config.yaml
head_dim: 64
norm_place: "pre"
norm_eps: 1e-05
tie_word_embeddings: false
parallel_block: false
init: "normal"
init_std_o: 0.0232
init_std_down: 0.014
learning_rate: 0.00477
beta1: 0.95
beta2: 0.99
lr_head: 0.0077
schedule: "wsd"
decay_shape: "square"
dataset: "wikipedia_en"
Each number is 500 + 50 x the weight over its row's rms, rounded and kept within 0 to 999. Layers, rows and columns count from 0. Numbers have three digits each. The size before them is the row's rms in percent of the matrix's.

# layer 8 MLP down (transposed), 704x256, rms 0.127, rows 347-418, columns 64-127
096:437523534472494557475609457448371584407615553461428495585550445534487515446491505499459501512444479569469420482553511497516570504606435522475457515504504514467571695530494476613455603541558529
097:427491473504591538481508554529499529433479548513519435549544505458544445487550485484535434385522458435422528513587441450551397536582577477561529490457444566378434464552564582445478521470427467
101:509453537488439541510476367441517552489516501510503532440467510474635480489512450510504400504493385439505530587449510623497546513469538564482538500532481432487444514465445509579484532490492573
103:535489439482559549563515531494524445505529469503577517444498464507460492517486530476507489463510478370466557571578548498557582442441511476564470550558557488410481456535481454496559426551421533
100:521484472518414525633437494490454568546442450440538473603373490504520477565435439458552500475509448465543462491416547631473517532508493505591445505511495534439428513501518476473443503524492457
099:453503505508498504514566477541495532557503465506537510534496517411484466501434535478549506519449540569573556589468441440551431436540561542599542547563518520464467441464524492523492514470459469
095:401607507541526462516570528464538470458486481466455458430429533446535516524541480602436564482499508528488538573546528526585497469553493560503521547464358479472424478473439487396546462590467514
101:518488434494400422502466537469526557506491529520484555520514500462520471524563571507455439578512544549483427577430450510583404466391482537484514539561474509491497586510469471456411519478508471
094:489554535428445488411492492513526538403585576393543555555477428524478529463480513564608524557439510554491484532511475553510510530437515517448555492546462451532580583504490502441542479515460487
101:518415484421456543461577460456436519483457502416479496512516491472479558495510577560485533450571432510482516433504471513623438499513616566481589430488520433550578579415555471558499434484538470
096:522505457534469530495432575496575472396524571533449322488555586593527525510469483438556535490419524466492430417599415523535530598417436527558462460529433525538456519431447503593410518499541466
098:493569511449414519447492493455448534614510442486406482462516486531506495483498503553489577545535577607506444544516444482562535501506491545536457457465462491486555440615462390474587488463469554
100:387438524501383530484660507473480585477460454558499483540580530518513458384500491551492525487447533523488557449508517537574439515504513480463573464523511451507448552449493463465414519547509453
097:466471506478549547414420556500375564448444566539619439535511566574533433511529625568509459433502511479585451588505551465500501587535517494487523565457499430407399527485497505554516458479541520
094:453475522505477496515431472538577548443505546400420517478575510523583558429555553593560449470436487490568482546497501521447527449499517516510520541498570457471595522499533545438560527509459457
101:555524531518488549465524504469425504511460571436571524466499439557487479538416592634461440406453482533472498505556403475476499408497509562454581424399513490533579535577461445474488551560469506
100:467544532390564443479534557536552428496544485410460470603581544540459557483593511543498548524526539574493494457438473514491468551575527387638591499505556506490541453503498485504477492471530534
100:481452461480499458519462551369437525540565439490536478448536514508620527530460489547482520475481432568530414422452441437534571562569508441479469425578479441504540492378412479473470554430440403
098:507488487369420486532511466427509462549489540515530586538394519478510490530440460576488513551514435529593474487477439499482546529445584516554479526481470535493475476434448556426526522567461475
101:467493513437481558458478595486547496441512485551536450530501513496446412485487527467546434518498463533484570521599487560473448610600508595432456517514610488491559527513448474483531496497408506
098:497534536490400523502564453483549448539550444504587483642475412457430585528491508478529533515478515490451474337463421573427428513403565484514483408463562502423489513459518595392538488427497421
102:497417598474505485384537510562458498540484446545450582495521385498434542420521543420502517575523545496520510469545566479532467468564452582525588533404503557570446493580475517503548513485521533
092:501464486491466536486500533412501465570538502460527494481436493488576486587582461402473483611554464552448485555504520511487426534476522524491503517467556461503560526519527466483522464536507428
095:469486460486485531517564437647464482457490485465517407363518436538503549514490405502458616452496554537536438474466509625455549538447421410524512516505486615420560514497531430483524488429532421
099:477506573491455459527415459466495479468524521536487402622446408513558525511539543491463501500452513414440510456406478501514551487517536558541344493456526429475498457526585433550548448577549458
099:436537545563465456530524580512523603446461492481374523448444524452503522427498454563493458456500582522506527437513512449388495495469478514557488513559451483357463515505473490472501482465498403
100:524528515534415587511436527469536474422461406523582465463508462490507456532506461475569544479402457540425433589536440540521503450475525573473462623573499490472649400500476484539471502535585483
104:498464474498446450436607550462539446496458502480487534475516527520446544460487520593505516579540634489459482515550478590523536554491538360526423509577584494534493482469511508438562509539517493
098:492467545443469422462468445501536475496462506555472571582471504495630434495518556544483422415534446471429391518471524515460480588472537504448493513506545438428440517496535524526494541494472463
105:515522466430438470608436504429555545526544496436589552492547487488596560517417449512513492506467580513482447462567480448589472511469465523383473432491435538439621493505481499523469552489495460
105:522478553520463564566431523496622477510469450475501489535389453522546555450503541420458437501454511558567538552580500425504513531493556518498502486504473427533510492543538484519524486517518566
106:490542579538504512462558513464584533462513580449465466463537553487431525521442481434509443534574519459435521500550551491465503466593569461514470408502406517498611527469485553538417437428419422
103:450511527426472431473456440408471489432501464503577463530608504531491533533460486521583422602423518681439444440545409502432565430546521492521476546532427487489515516400537499380501468446454411
104:462440595482549470579477438498493504516508433541458453477569491409486513576417561479445512594616503545552501518548476581502485463437480505532391462492424507432509426421475524507537495494567498
100:460496404511528485474498510486533454465514453510452556487494562501619406456493511530488596517542513486533440570430516539560502528504522569586458567494355462434493460489587593447409462474416517
106:567515498430511491466432526530455387550482452473452491441538464471531558418533485462515510577556517565517456513497519603579409534523431502514450476564425510440437583634573465561476460462538532
098:499489430471477539471556595556526506532512510478470486505489492548505545521522514454502549568452441482480556625548502531581431550502575537456470532501452476496499427528574421515514525455397506
102:581559570480511587525449618547528519504515393599452481493550476584502534520530541503483553575411484513542567495468557423492528430472497431560452595457533440460525517492379583490490506558542513
092:482482420532530502527539492561513438498462475517459608556469522548476463455477450383535423582523455502483494608511563577450471426510456527515430495503479499475384511446429453527466473403493534
100:518468519630517541495513498565492626560504537467435538438536511545517609550476556492576441425522515514556541522518433515469580419523526425531581633585539473523519504520438489477560383436450499
100:497578436596536512511503392512518495531447475542491550532485491594536601513507564525520487423531483489582449613441430485541563470554501569437554475505579563531509480462535461533482551512462578
097:476426492552574534582419552473526513552509488545587465511568566433461478490477466526517522490551542494522468505593522537401532494493362517580595471510433558466525526500490435511404514457486518
100:437522541474466452444467332435506516510489414554607482474502637593492441482616604511471515482519476525527510485528500539387479598463475511434480493556519526546486464571503497426536501509501517
099:547441559385491447587548437502492494413532526544418351472543454495517468445466436474495519530578603556478490502565508453539492436508460542446499549443542496415546491605537462547380529453491516
101:515399591429542449449462480543532530501492469534484462513535542458471555514426526594485522453558425511496453439537482447450591546489547547468522487466487528536451562566532442412562458455532551
103:487566503463516455505558570429532525506451560601561499438454460538577479478585504486592508538528510541426356471531541470518484488488523491495516574550561561449509530524485483417489512484599457
096:521474467524508543434451524556457468479458526542517483593405564439517489347428573374564476534588429465590500476549466504543502441543502558386494506467400518401496540474513498461504434513420503
100:464514567545516510516610503438497527517521535607504518457614488508470572421536491510427418376510504503538538488536553494465413470531598570557472482438486517537447517471454593483543461495615524
094:485515519467410580498445502530542528347521531491488427477441425603438580538481480458510470462366530507499491515553540545513455552574479534586456431515496460553558485525513478486459533552397585
102:455502444514494559605509447441494453545529496502497571555569476425427497614509488484434508558547513428527460549517457605550504509550469439490532549446525503586544531525521547502547453443495648
105:389369499453473505483466603581469440424516537507527500508550506465483570599529468585456478475476489550553501473532525405561401535590446479538471421498523414519504439553569477535543541419572627
098:671507521492510517533488484571502477416573563481430480505431417580544475497499491405563404552463538580525528479460523489408447428506534498505484537424509523485469542535485490542441446520428596
096:531458517507493535424498481487544514510429477521521410575493587507433504406470557534448535398536472469551542462501484612420451564442466444480493540559502438519391481481524395527441508486495481
100:466508569510498546496594496465517444419498497526573579524417399491553498422596467461568406511525477469558514495572572493397494450555573606429477529444600405409431376522544420437549502457516478
102:460490553499522554570567462470488559530487600514521441474455524410535638466546538419463539540539530518470499512478440511531452493546488558496475469578533574590426470558467493523551533541543599
095:553487627474500474547526537482560533483538447555538463519540565549552527487494520561533410541486405512432498458473571462539487552574476541496483462511452468442416549591515516522515495558426449
106:490520545559551472446535379442483422558590546463474456528519496541464502478474578424505550538562565480536460591451422559561571569420500517518489460612479478560651503443545524471606524530560537
101:539504531505630539494436501460466597470511580624466472544477547475547472529521530461501503553499505424493435434534454460629551444449406556494430461475504467519536498530524579539475507510506583
095:525544542491498466472479492510521518421551551404437448536483496515475497482485448541559508449517465472540575463531468454485460449468512460497482576486403394437545447470441633488591514540460400
101:483489504458474493500524463430493470500441451531513573466437421520518569496554524464459491470418514441520449378491570461550496460523462482556347514468570527490493446458512494544493537522440480
098:508485527416486491582625544526541594442459481474455410453484439503509526449451539553523497346491528506557628476492528470574526554482500492533599402521557520541462521521505593489501431484486562
095:494625537545465443568535486529418546471530615437531501502550542480511587460538439442508591480443531631476546431541457627528551551549570545513526465464452518541495542495556471513523568440466460
098:520505547535445569459521448571535535498544515573607440524508424547479419515477417597506432467512483417481546462514498475478421407581523491440499497538417453476620539439536420490575421425464652
104:491516572516385544533513465565498438470569514550477510506507424489452429486535436543451543509509473513476559514521525519537410557561457532523531511506545533496582394575451519511496552600466370
104:546464519483454397435569532522476500482481422482492443591597562476552440431481433455351453625422524490528507612483485492542405431570497520507516493472515498476492474513496491481612424537312504
096:475512487521442444495504469588563551490532491527544469475470495495494469472535399487525488447589489449428468344441495518527552445419498569545589408532525502518407531404575516566542466453515496
101:548491449511470475543404495487561489564437503381515544496528635467441426493486511401497477506464515534499499490518526465545478495563546491474482526492518499512485516462459528510440603556448546
101:473507595516509482480469553517548551599443515446425575552578466474390550493549522507549520564532478528439533531526491587410543517514500508580450579520367505580461468549557517494516516454483525
099:556514509477498459570432541425478501507482542521525526529403528472522598532553565487522471472422587488484480558447502550470549457423481536570496569487475480469437424509461575487533507453563461
098:474502533567548517508499527538500560481463526516430565457507469521471535472563474527563505474552468479464511570464537520453546386567595473453402570464550487579524506546433504583565506441444478
095:465510513532492424511606479574494559470569565467543476480423534345439499598415520560490563488538477607521477566562613386440522499425493445478496590506435595497493444496540516542493504390545471
099:413519537533452518545483508472501456494486596493518520372521502530425529508576498420449512393528581547510415462564495559579507422468528569503564464616590536459503536398572480448456574490418465
# layer 8 MLP gate, 704x256, rms 0.14, rows 348-418, columns 64-127
094:478435472520545518512444561497464460480506496541529523500527546453500487532514597540515518446496439503532490504532324606526508563487452437455527444397412555436527446526488569514588492506490430
110:452571494449544483532499550397479557464481494616442497523595518568461529447510467451522517512562500421525524529389454523504439418534424458467490549533437540454459437502447503454562417505531540
101:542429518446500434485591570449518480517535537500542540477427530423455445492554494438524465463586503560570560496455473396571544545508445504428524561510370541527470540461469552485545503517486572
105:505465486544546505455476459551523538460472509547533531582457468542473478448546503376530429459551526468460532518501500603568561564553458480472471516508465442462452556488555467515441552587463527
100:512489501509416478526539543479484495482557583457511326537490474508536496546505494475538486503541571468585498429510459483534369512514467454414450493507459464469504552611456414510580527486498457
116:575465567462500451524476568534487568464454527496418454392471488455553550555474504526420491522547452576612546460519530621485571487470509440447485520514512478513505603548474485548475426446489438
099:540470510478487488471425511525546410443440509600394470466480467598437571503440445485588509496529564485463544548501352488506524543508415493471541435533459498485481486547510397460555405560548463
085:442472396529512538581494429407461543583491498448598476474429600499529540422452533516546504573492440549480520399576493514454547502550470482563410547516518532557437522451505471571502533552455452
092:450590554443555436551474505519531518510527428499505442489544517579526399437411519587612436463520493447481509467465470450471476487549446475528501517601476494529441427468470536526509496474576544
101:510499485523425471437554432478537514519520532470510511563580612473495476428368535486463456523566517534433512542505462546437547512463471505538599521421549498531524451472525485460480368535561494
093:598537501450456544505485504503502514534558494555441452590509540534454382423404575514505526457466600459492491504509447431543528454545555485541556516487545470443462528484590573432412420494478562
108:480470523538523554476468514592428456541512468498415589394571474517493488567425508484394504513469393513575549487453446499490412509495453583418547547520394464515380445503519456495423417450522480
100:512498541514482550504504429511534528515476506471482494518475454393382447465560516528460497411555483561552499531569571561470504425486446494518563552502472492412429448529570459537516506486520584
094:556494510543474459562517624439477382426537570615574571453445453442483473415493530530522453486462504485601471433528482461533437555443435514489630494540521477441416513421471480577506459496566536
097:424468528500517403510517529554461512498531491384495565427500484570453418591531510531583462420478504509452479501504461441490475474467510618575494464479526468536514495434398506443456511527525516
104:480555543401533545511559499533482548457453476600466507520486552532488532417443461566450492550492525469547502496483474395506509511516514491438463504533528532558445521492599528497501515510416414
107:497454487510432569543580470433441429619414564493420445465495512540520416395583525544553601462540554479473517513476478452457443520473506539464474444453495481463440479531519617493494533512531532
098:527466472468464461514604470447576500440557522456450589590588409438558493503472467518493463500526541519566422479518444517469552459561459483495506521405467587516510450560496463537508536589492491
107:521479416507476594511504554464498474481438472401451608447536601500458509548521553559575464482535494521479477525523468550546425428462423453491471478530519453548544585487487483497483504445510459
101:458493509478486493568539432457547525442553572542535520616518522550527464534521487633497446577563468442610482499584482519575510590571459409487496536526505550487504475530573535459543452510458535
100:513458491513449405443496539486477507499448502528478589598528504460367576489526503539458552434414613479555521519527483507534418473519459489510643535513506478549579471417435587490546465539535531
093:438542472468463438516477506463443514454445472516564439435527501413489478506462536517436588568609401545529482460498524558411564392452491528524506513522481527499490457556533550433517460547528524
100:557417531450511431511415502448479559489544489468419543609589530407605471505408546490522480605461562482486509461545475487484429598446498509543395510511434425536568572495458504509459537525434456
101:482431546457481536540497617481410593491432449508523462486443464552418472558509450494528509530538538579527488435494538447470399449584424501491557519540562491604413514558534559518544547443492523
096:523473490491540489470409477511601443512518513533543493392519451465538440520562604486639549512493532505496423554507493654564545516525479471487484428374526483430492502483466533572543549480527531
095:474543549415588498530505483501409458482501513506510405513467461458495448558527424438492454537499424562525471487562448540442550501406491505461566450476566539479504501559607466529552460552510453
105:473479526489484518486484484536456454486602574361499452457516456566565483517474453525520545570523446519516525505455428514517411543587585537524541532471487520483460484549527497451555453476425537
093:451529520501487513454591458538477533525474510444498495522534472529522505429502589481481470552552601500506451426431443501478468469409495452458489526485685455517526486404557515472534582539481500
100:637590554466523563453524555481456390432535473439504569575459511473491477479561508473478481609569567500545579528469512506502442489495442429529565470528458543493490573544488472435533653494489554
099:539512469462559556577458430500468566414492415592526488591569528507401459515411521507585475517463537489525419431430406537593514467528479488486454545525533568460475451483450471527465467519475577
105:506505522515536512495551495483438465548503566472393550475481468493533515419627457579514480443480501514506525436490586416581499514573522509570619514493535556466359528493489485484586453502530536
104:606473564461614541498426507498563538460463547451508580482597557539447500454425505553495473592517429485533466517458472536544490459526441515495495593398497556476608588424490517548549519431440477
101:512466530517416609508448532499516450462509533532487502452541488557439462446547404445526470500483532421559469522467451472514517526567545464448469456490517575480532497490593438559521452515382524
088:569451573557469400471485536505554593432496578519425497511439529549477551456521465409574526505521441510484467445431493487457525454482489491442511590512490626487563455616475411535521505522495493
106:515496527553438474534549468489541505495459435550621452425438480503448519437396496505458432397525509477597500534507553463494497460442504537621480535503583505498472503426487434523571510457583516
101:486400457453496547543468457437392498432526497461485535572525523487538533552395568516468457536483495537569491520530494434500505470505498437562528461510662533506451547515635498421533529483486543
097:501486546473489528499504474525533447534507391503528329447524485456442500563493616443484426528482473546449457434446505497492546533488538516468452602465543451499558574471506525524526463486616494
100:493581511507576473496542450419415536376488518519494472440484552383394508450605508477503529469447433524533462469467523514557519610572546443492496504508485554462442485452519494485466492544543565
094:461567457563475430540451508558466574511544476599492498442563530561477604435492446472573468488468504495520524610472559524522479493602610582415496473425451509444558501505467517531475503534497416
106:520453510447498524427482489468585476453488440602499427483502492537524519489415590577477616437455563430504501539518475490468425524494492430557441518492457512565500441444497442555549445524484446
091:547560519546450454479518470495385522579555617408533492472555538542486395460464382491505474500505454463532510499534451486510396393423465537485421541433472468483485566501508511534587438497558548
101:453475418445517438516476517513465464502595436542439500517525641576554457401545515463541519443391585478498485488476562433490518482470466499550493501464490556457486480493551472491517493542482563
107:448465526501567476554503386441473506540395533457470452448563516534489408590366477533430500553481489462507574439461524484471495484423484517522510530412507491496489466535482505481548398558547492
101:533430508551512502457530443550472546548521460435439538508495473471558548511456559460642452481467494378510430528486440563446479570561433467528538433499474462563570498552532475472497540490482550
106:526471593453480575571476474546477551546571474509516516459543506587529435480485560499563501543578535534539511510519461481396450538463526459484513570430450419453540474547541460481373452534497503
096:448466520541442405570556488510482487538537484456518572569513464567515507467427485469530439403489460541405531493543581630606480482558426512468535553513425487520583488501589479485521443513512566
097:469461429489544430520481498586478571425544491462450566570447570511579453415431461578491498500434540548490395517529646465432505498547488474495556484500477544591494490441553496502437588429479528
100:485506553507422540437530426513510390568505451568551463512544492566557379525428514408571615553556558462539508395523572429462494431389482490506564533558588480538522504500517508576439497494487560
103:516533497480589486525505464596451562495577472499512522506468550556532469539560509525535466529516489415621477434487536510519471521515485491437438521487581486469501562434524454488411400567466352
095:487413472505482528510593533421474494455472540488507538532457443492473505486474544442435570575495473405511533479480547473510406530506492463591515517527428502499512513501493568420524509501543581
099:562498493538443502460549517530451550447473522486474570526437473623512483399474460551522473540389549586481549578495460477505405461500493479501535587594507551520615443504477497611599498487538571
095:536608509480482504442474506484507512536518465522410467442542502533544469486476528501559493501583558432579569472551495599506465525486547479456461415561487485410407502470471475503506552536516470
102:506466509491573548519518543439523457558556519523562476522424391615478420495567538454387483516525434430582546440580463492528470442519566460469468531439472520489374544546533451452499517486514595
100:567569551524512462513487511464426513560520634542454466526425484548521488639518529498443566445496562528450381501507475579509561571541506456534434499503445493504491419446481519509635498579487517
090:469520515494501518529478488441508574476542466483506521456494524507507479505490547482504517523451538439525514625500502538536429573596528410565466558530521449534554498524487487561450553556489449
107:537485525446388472503438552525510473552380510440490442477494505519487525411510446504471448504536469527619501523513512480550391506472447460543561444514567506499363565544464496564401492561536524
111:544504420597576453504610476574470419413479485499408456483484518537481489444492481534403591467478529516425441447454522500471510455572478521448474498367553547488475467440485432481474641482564484
093:488497472537519453476460572581520562508452464540491535491372461544500552400591486466449558494417479502467571502621523490458491505458495482418460503569441439564512548462515536617533531444572543
095:509521539495434552512487496480496537527558426523566520516529467521444492489454505547490426527444509508544512406407493513518564434438457472568444545504573456511450510534529414481490507446577423
117:466511636512413478452671456478478500508539584503405542626585474502546502481476460548425554542570526503542579487431511443512531499482548601576502544607420506574548479476612519520508430385480496
092:589421545457408451562500493544495435532517576419465478456424471443491500521438598579510439527534582511418464423478466494470509513434452538487508539477585501564481487523520467521516507441540504
105:390545509560530432489493505458519541467447565494566534501506556502603421468548476524523562542475492399453517461524549434509481480484486566599537477488538439446584533602541610456493463476488492
111:474524645531470460520425492437454549494529485615496492519544511550458526561539506595512511547536552469438547470538541419519476477514547479416531439540519609493491438515598654461530383516525568
090:511472506473497507630584534584440594459452508469532472450527540541524550399563570400426531556539579442498612493464574520416538398518475433443497470511583616572432528403586404499580499510396475
093:471418530503564512589494454432447515585550393541491565447521528471506520481486501453538438504539509499560531544535518511402473585594548428470555608537479421494479520438501500499498462501560508
095:524477545464387576412480396536489493529511489487560554508489579509611475499440569517496486520485474460570495457488454389526435565452530478467487388360531515532450545560466551521586540412513516
095:456496557570508481579476545553504462450475520508473563584532467602464460534563471522490536520518586512444577533583511493478532466513515560547531552544525533568534471508542544537604509480341460
127:580574493513515467494393576424511471459581531530449529530432559478447537515494504557411496501625520520593465449550564563423428459485516378454587444498550559429509524514545476493435481598485410
094:597562577462531502601550585478509440535489579443435463458508516555454569450470521425444517496563438575464526434447523585548443454494472488538460429501506512491563525564461502467475479479491495
091:439425527564487541489483583594438487553455493573458540487468528522549499477411534610622442473537480560516530494475461507503473449551477457481645360494432506569492510456549483527526488562504475
096:502566482492539484512515456502503572493474620548585640542461427493540500510516544402506476539506492517474430433438481591514560399550495509527502547459540478460450562403515521523468599582464466
# layer 8 MLP up, 704x256, rms 0.137, rows 348-418, columns 64-127
100:472432384496476568524405476518519467582515465457582473512510537458578508532445550567510526503510488495511506577529450465554535573480465478478503511437419485511515426538507563501541511516538454
111:508483500450445484586454532525474464533475464480519468494525488487523460513506458492524435445432582490499402451410537495515549408465536526444450448454501455500580434472456555510475609553475431
104:519531543473504415549480571477545486477564498563542581459533571539416465564461471557555506542545497427542567558503487393527526553452515470550581565524507556488457561566520516526479359482541499
103:414548505432539511460485439416553567462428446530455487460529412424567513523425476557474505548509443419451475538542431484469414515543546559501556437487580446558408487560507510525495517469499519
102:479436527542488545555516587455480494483416512577527453454524526520477633631423514470580438531482535514545405523520432486441555563406456493422515508391465506489475537616559474496504435438516461
112:502532497440514548555508519480462484511534537490494427592456536484480507504491546562554515513570555464576495493401525532566552488495532537470537547477555515431517420536478462483537467569582371
099:517522548514548507502516531525533562536484514519483363531519383538557477470493559454594558457527441505521485577474526515527376503497479545690478407514505529536523504527554493503538502382444448
086:435495464511537516570462485591463533527548494476523433461565661460473505400408558557581530532514535499548521524602464580562480498507511535529392472559490472437465533447468404602524605567487542
086:462492485532493580501558490457496446452501460451494496482526437588486562383592493500447486422413507473534468420442483555492499556508572546471590517430537491449448524515453447423544529542468510
094:512409483502507567413547506486564545466505545526500502376528627558502522395477511472561435467550424423498436630540527526536631492561526520553520515539512544426424509454552380488417451483529522
092:544539515485462570544513584524506612564542569626489506499550491480502442468467479469478568429546521587488462563525501450465468502521509529535502474552445532476417478469556530476541477487451552
106:453440446484431450451489457446567414441533431529570528570508497477534477487380527486512643427429547497405561481526445575509539498553635514558472465522476532512460526487495513525438472537495520
099:518494465440510562552469491531428534483535514559489486584524456457505471469508522560446503449438498539513463542514548468410421542577529491472536501461448492457433503476563511512634465490501565
095:519576531505465537545455483476411422534555591501468513501526473527485569499549499482485515512531484470617493579569375507462485527490494494531523484534489437456551524498598540439526522472430469
099:543532615556527618494423542457545441461532472509530538469547456412539403484582525473474558529610599464539509452487475465500518489426462529485534527494448573497509568528484495504546475535490546
104:457506427505575510522467546531490420508542501556454474618537560503529529485572454380577567465420406421534539461485433484555514505550520429497404525467440462448345517442526435461587531474601431
102:422461521434469467455533497471463444480547551449486497465447471523469580448444606512480546438559508387507451565463535604471496613442522436464503402496473540559489496478551362522504513479437473
098:553410486590526465418509482575531485513507483389548546516525487543526525493468516478448532420430574554526493525535405567486510483480540499499507455472661489517508508426579560507484618567452483
101:522499563595525553443494608469426493485570525522460464500386511440602537541505454458526548494474597468520499499526507436581478487515571541589487583573514548504563470511456492564547455536519461
103:444557545518573481559545443557509432482515472482472470422481519516467442554448543464488491536522434508529533505477470545507513564517464472522504576521516380520532536486443421532504511541498505
099:514405511517534448452502463443529503546426496535489618461536401509514502528551467468440492460492533557513516463486512422554591473547386508600614521493448488517588515453431557554456496513498646
089:488357446545527485521553421606524443438453533502540562504452553481528447488523521485473435551536588550569576424515468523490536452506443501536474484499544532541413390405482510472510534603538485
097:396570531479548585495530429552423521422548541533561510507455490473545530496565411489458529505555494433459534479501501503433506467539444431546527451491465551423545388580456502430540458479498533
099:501452482534498475541487425481547480503557409441488524490585464533410435464483543469535471498481570477524445503456400508466400530466508516437471509461421433451539524538447497446599447522445504
097:415444484544505438459569495496472537566530491549515479473525496514509521477458380574645547521490588625503439429463456606542522553526545583555540438446476452428551493609503559437498486422476524
093:549507458585531474432546502409365489537432496514564513406590474484499390622491425502496507502478462487535482465477393468515482449513475461497467604551473537553501491471510485514522478445486441
102:500512537601495395541676601467531473537392453554552520545577443455555491484449577485488435517629482471425468481483440460529622425486513421498543436442572453580574487558534475572505510484451473
099:490459599456490593439482437441453602526498439552540514499541475508547481426464572468505554407474543455441521413610577493467482465500599458479440537557513433505496505528553465533486478518555507
098:419558425491483463527426485470579542507499524422428544535525461570561476533474500505512575442427515536462413489499440434557560495571525483467478561480579472443535562538470498513553406557566497
102:522529552478460508418482515508499487435505529516498451481468441470498568439494522484434482437419469536556447556543581415528501415474517421477519483489531463545559503501486492514433527506463502
111:465520529505590498519503460577507512464406427566552492561516508525525460511441528534489515499524413527556513540446475497482550500431566375491475418458525440565568512597486556605513460431536483
103:507530462453493490429484373493495401494465418512454404452477429545560477533532456543579559489461496531462531495546480552436489410449542482543504472570596484438444546502405531434427483486554474
100:439638539472552463594498460509497426495479513543384455529476474467516477547465518498528472464459435464495504591518534596493497444481463539527535502581458452435456426464525456453536548547580551
094:446421449513515619471406471419399462554527499502425549525422497514535373523496506531364406472554521501579500479426495494516500579451494453521487455471450449458469493511509579440446550491479529
101:549447590526533548422493513494514538501533539522515510581458455495469521487537456435532531527560467534558509564543568490417550480450531486507510427461423478573485414494526478476526459559457488
103:511517492546512588504491597464464426496412559529496486499379489404518477526510505559537475487549555501516432405471497495488524509541446452586445545538480566529467448584447479472403514552593548
098:493483481559440568562477473466541474548504509583426541439586510510427488575509462578579474435490436448436500447634543479492478523506513448531540521570415487549576511523429576504470528502444469
095:597470553452493486467507550498621477580411472455516545515454563514504404523514442521382475492494517480438436564589477493459556495536432558404441460390501612473587444590508553445566515417370513
098:530491456544418468498549418428513459430556593489434488518554478553608492513569559515457459470531579539518538510475544524467409543448511498599487502551518477438444540460421519441451560501435486
099:430515559468412510593477522568549532482479498509500621441589459494519497574540417526526393516648536543523493467461539564566410543466529595482609527473577391423552481475493462487453496458408446
099:567437509405551498489556513536571566522469498569468570528445501394525589600539518485525545521534501564500441454467528536518570559510403486564579461507505493487533401462426503479440496437402416
097:555519511544517565523456505572546440538491527519596480563496465459422541560448425548407573536506501576501588373550455473427431497536436559484572593501526525479551531531408517574496583401565595
101:463451470523523504398510448499469404448568476521398418540522433426560428443468461480496487538540449546577498453485533482508516409411516534502546529420538389590445505478563499549377570481444504
104:576449473541558527611470587529427450494478446527474486490489487532548546462453498539493544480482523500461565475562569488423564561420503479385472502561485527616411532456514462506494501453522503
105:426534445526430381433525490446598526484410517541441507570411437440574564551491520506383512428543569507454521568520437595494520506552481511535515378557553518539445491507556456496588516532502466
092:449529487471585537446410480485544414469501524504463395462390568419455523520632494430503455521487542519496514500534425348440504516445504544511499433528559532469509608573470515540498529518492446
097:467464449549534522537454540556502519444475526506452553528469553550536478457350512536483464424385531533489453492562604469369515443550512562482534472425442579554520534486462475547437484467573481
094:513496527476464531462488552441509382593433593542447405462450486444505477491453516439586510465504492527419455494535618428595506493418438532508514471545570475555529504485502557511525416500493523
104:488471562482478550455558454488453536458515580494485537530497469525472483473527574441452474575407411513608516506476427491476520581537534509501531524520517512513474485354500502531555480492531519
095:553451495471579516473475483535429431524563512461458449510502474531506559404442505466493505487469424473488447567552441484455420435605471546511511442459431444521574533403412506491528542396561522
102:582406455588473427518559504523479590510507482415444530521523396542447494514520529505488504528565570651457462456459545490439498398568505567437510638516546508467456515527530474545447527514590588
093:523575592508594558415485517474455493526462533508440463486528543474508461454393600480543508530593530496500590497552479558484458501480555519508563473567518480408344511451475496536485475564497510
100:516568438494574428556493554471490453442588477503587509431553578635423516490561528604470568520436583619509499478503438516547536430488542510543568509564484534478515544363454508584557539524596593
101:502578460485447506515470528583561482467515485524393414533483455466508565416470414517467425518460484562595573437411508498435511386476641546478466563490467431492535594550472520543489464486536474
092:488535541448396640454530480496503536475351523494440526522446607525541572481540471483569516505475508577391506444575500531516583568429478479523562578474499563442507440565439532503484510564572495
106:497466506476504509489526503439579578585526559500539484498437545462525505486598554452559569486419575476515476479380479498410484464488540490457464564526453522526545511413560537475500615527550569
107:488535566528493497481540560455422531505562523628363497480482452487506495518458520527496602504617538536491528487450539589538481526536456543396480486478477446477506513422448489447530553492526489
096:435502533478485514477499541514503542418427492577512514505478551587566481430563586424458548476415514417507537446581543519496529424434554516450477496513513467521444531459453648606533481462570514
096:383495550529454536505423512430386486443503481419555492521465484500421560476556532496465512494450460478503474478386610549497440508537471453506463542604516506547442426460485499490455505494441497
108:434502573566555546574541504451394529485522489490432547509487421456496529473522505413504576485502600615501359549564575498531488523412465479492474588617517525485513502474458469470535540632516525
089:476535456469537483475538498568565446527424506588479492449502505465514441562482600631520516513525422511475451493421557577471481477415436548457519510450516415466498462516516504511542538573482561
099:430510426511510453522515495466470416492483475557468440546605546557535469510491556604498500396518479385489470502565545485600531526437460472446454476510481574549453493410553452413580428537492521
112:518561440602426546501552480506439461487522490523400535461547523502521465446443510505457450437482387524446490547480485479475473557435497494478488488463569453546484468551450321544542533498452465
093:561491515520528499493567465530444544484438527554494510485532486452515537382485429455497522550456542398571422468420531518473472475544496470484538482508488540515490569450509433505499468421444468
093:476456445429489484456520515488513499492568458531495539576462489499434538499521464456396576517541536509501513509539541541443525424486521564510576467432501544601500456486589599483550537439531510
098:528456449411466507438468474532524430504466556454539406601582480543464495464529599510564480607547540573533521532522460414538478541502430488512597432502463516474555524526536544494548524424479410
098:462596430521524498495546403546607485544483598570488446475521384511584537493468377592545457502533542600515404523481557518512470455435515536571576503573503521422389514452537447617471514489517481
127:421568475494524462604463427448485555346611519513439532558507580457544492461453453631457471565566487521547503466539481597510559461500550516470462578504493550380484531507440609359462467468467425
098:566498514401537441479502506429545418501532560504549460557561425513505599520520500445522516561523418571431589490439506546544512526508628505421536497532522572505473446567502515503457512455522491
093:583537453476503518513481469479581460505477554469504468507485479520472475479559413474378585517527523467528433567547537512571531545471567479443464597582517511405588406469447534532535483488471552
094:441470488531482393479458632557489477483527436400482479525446598557485525441395481531528524522508487397567492536485483472446493571523506450491523492562506565551509537435480544540416480520441527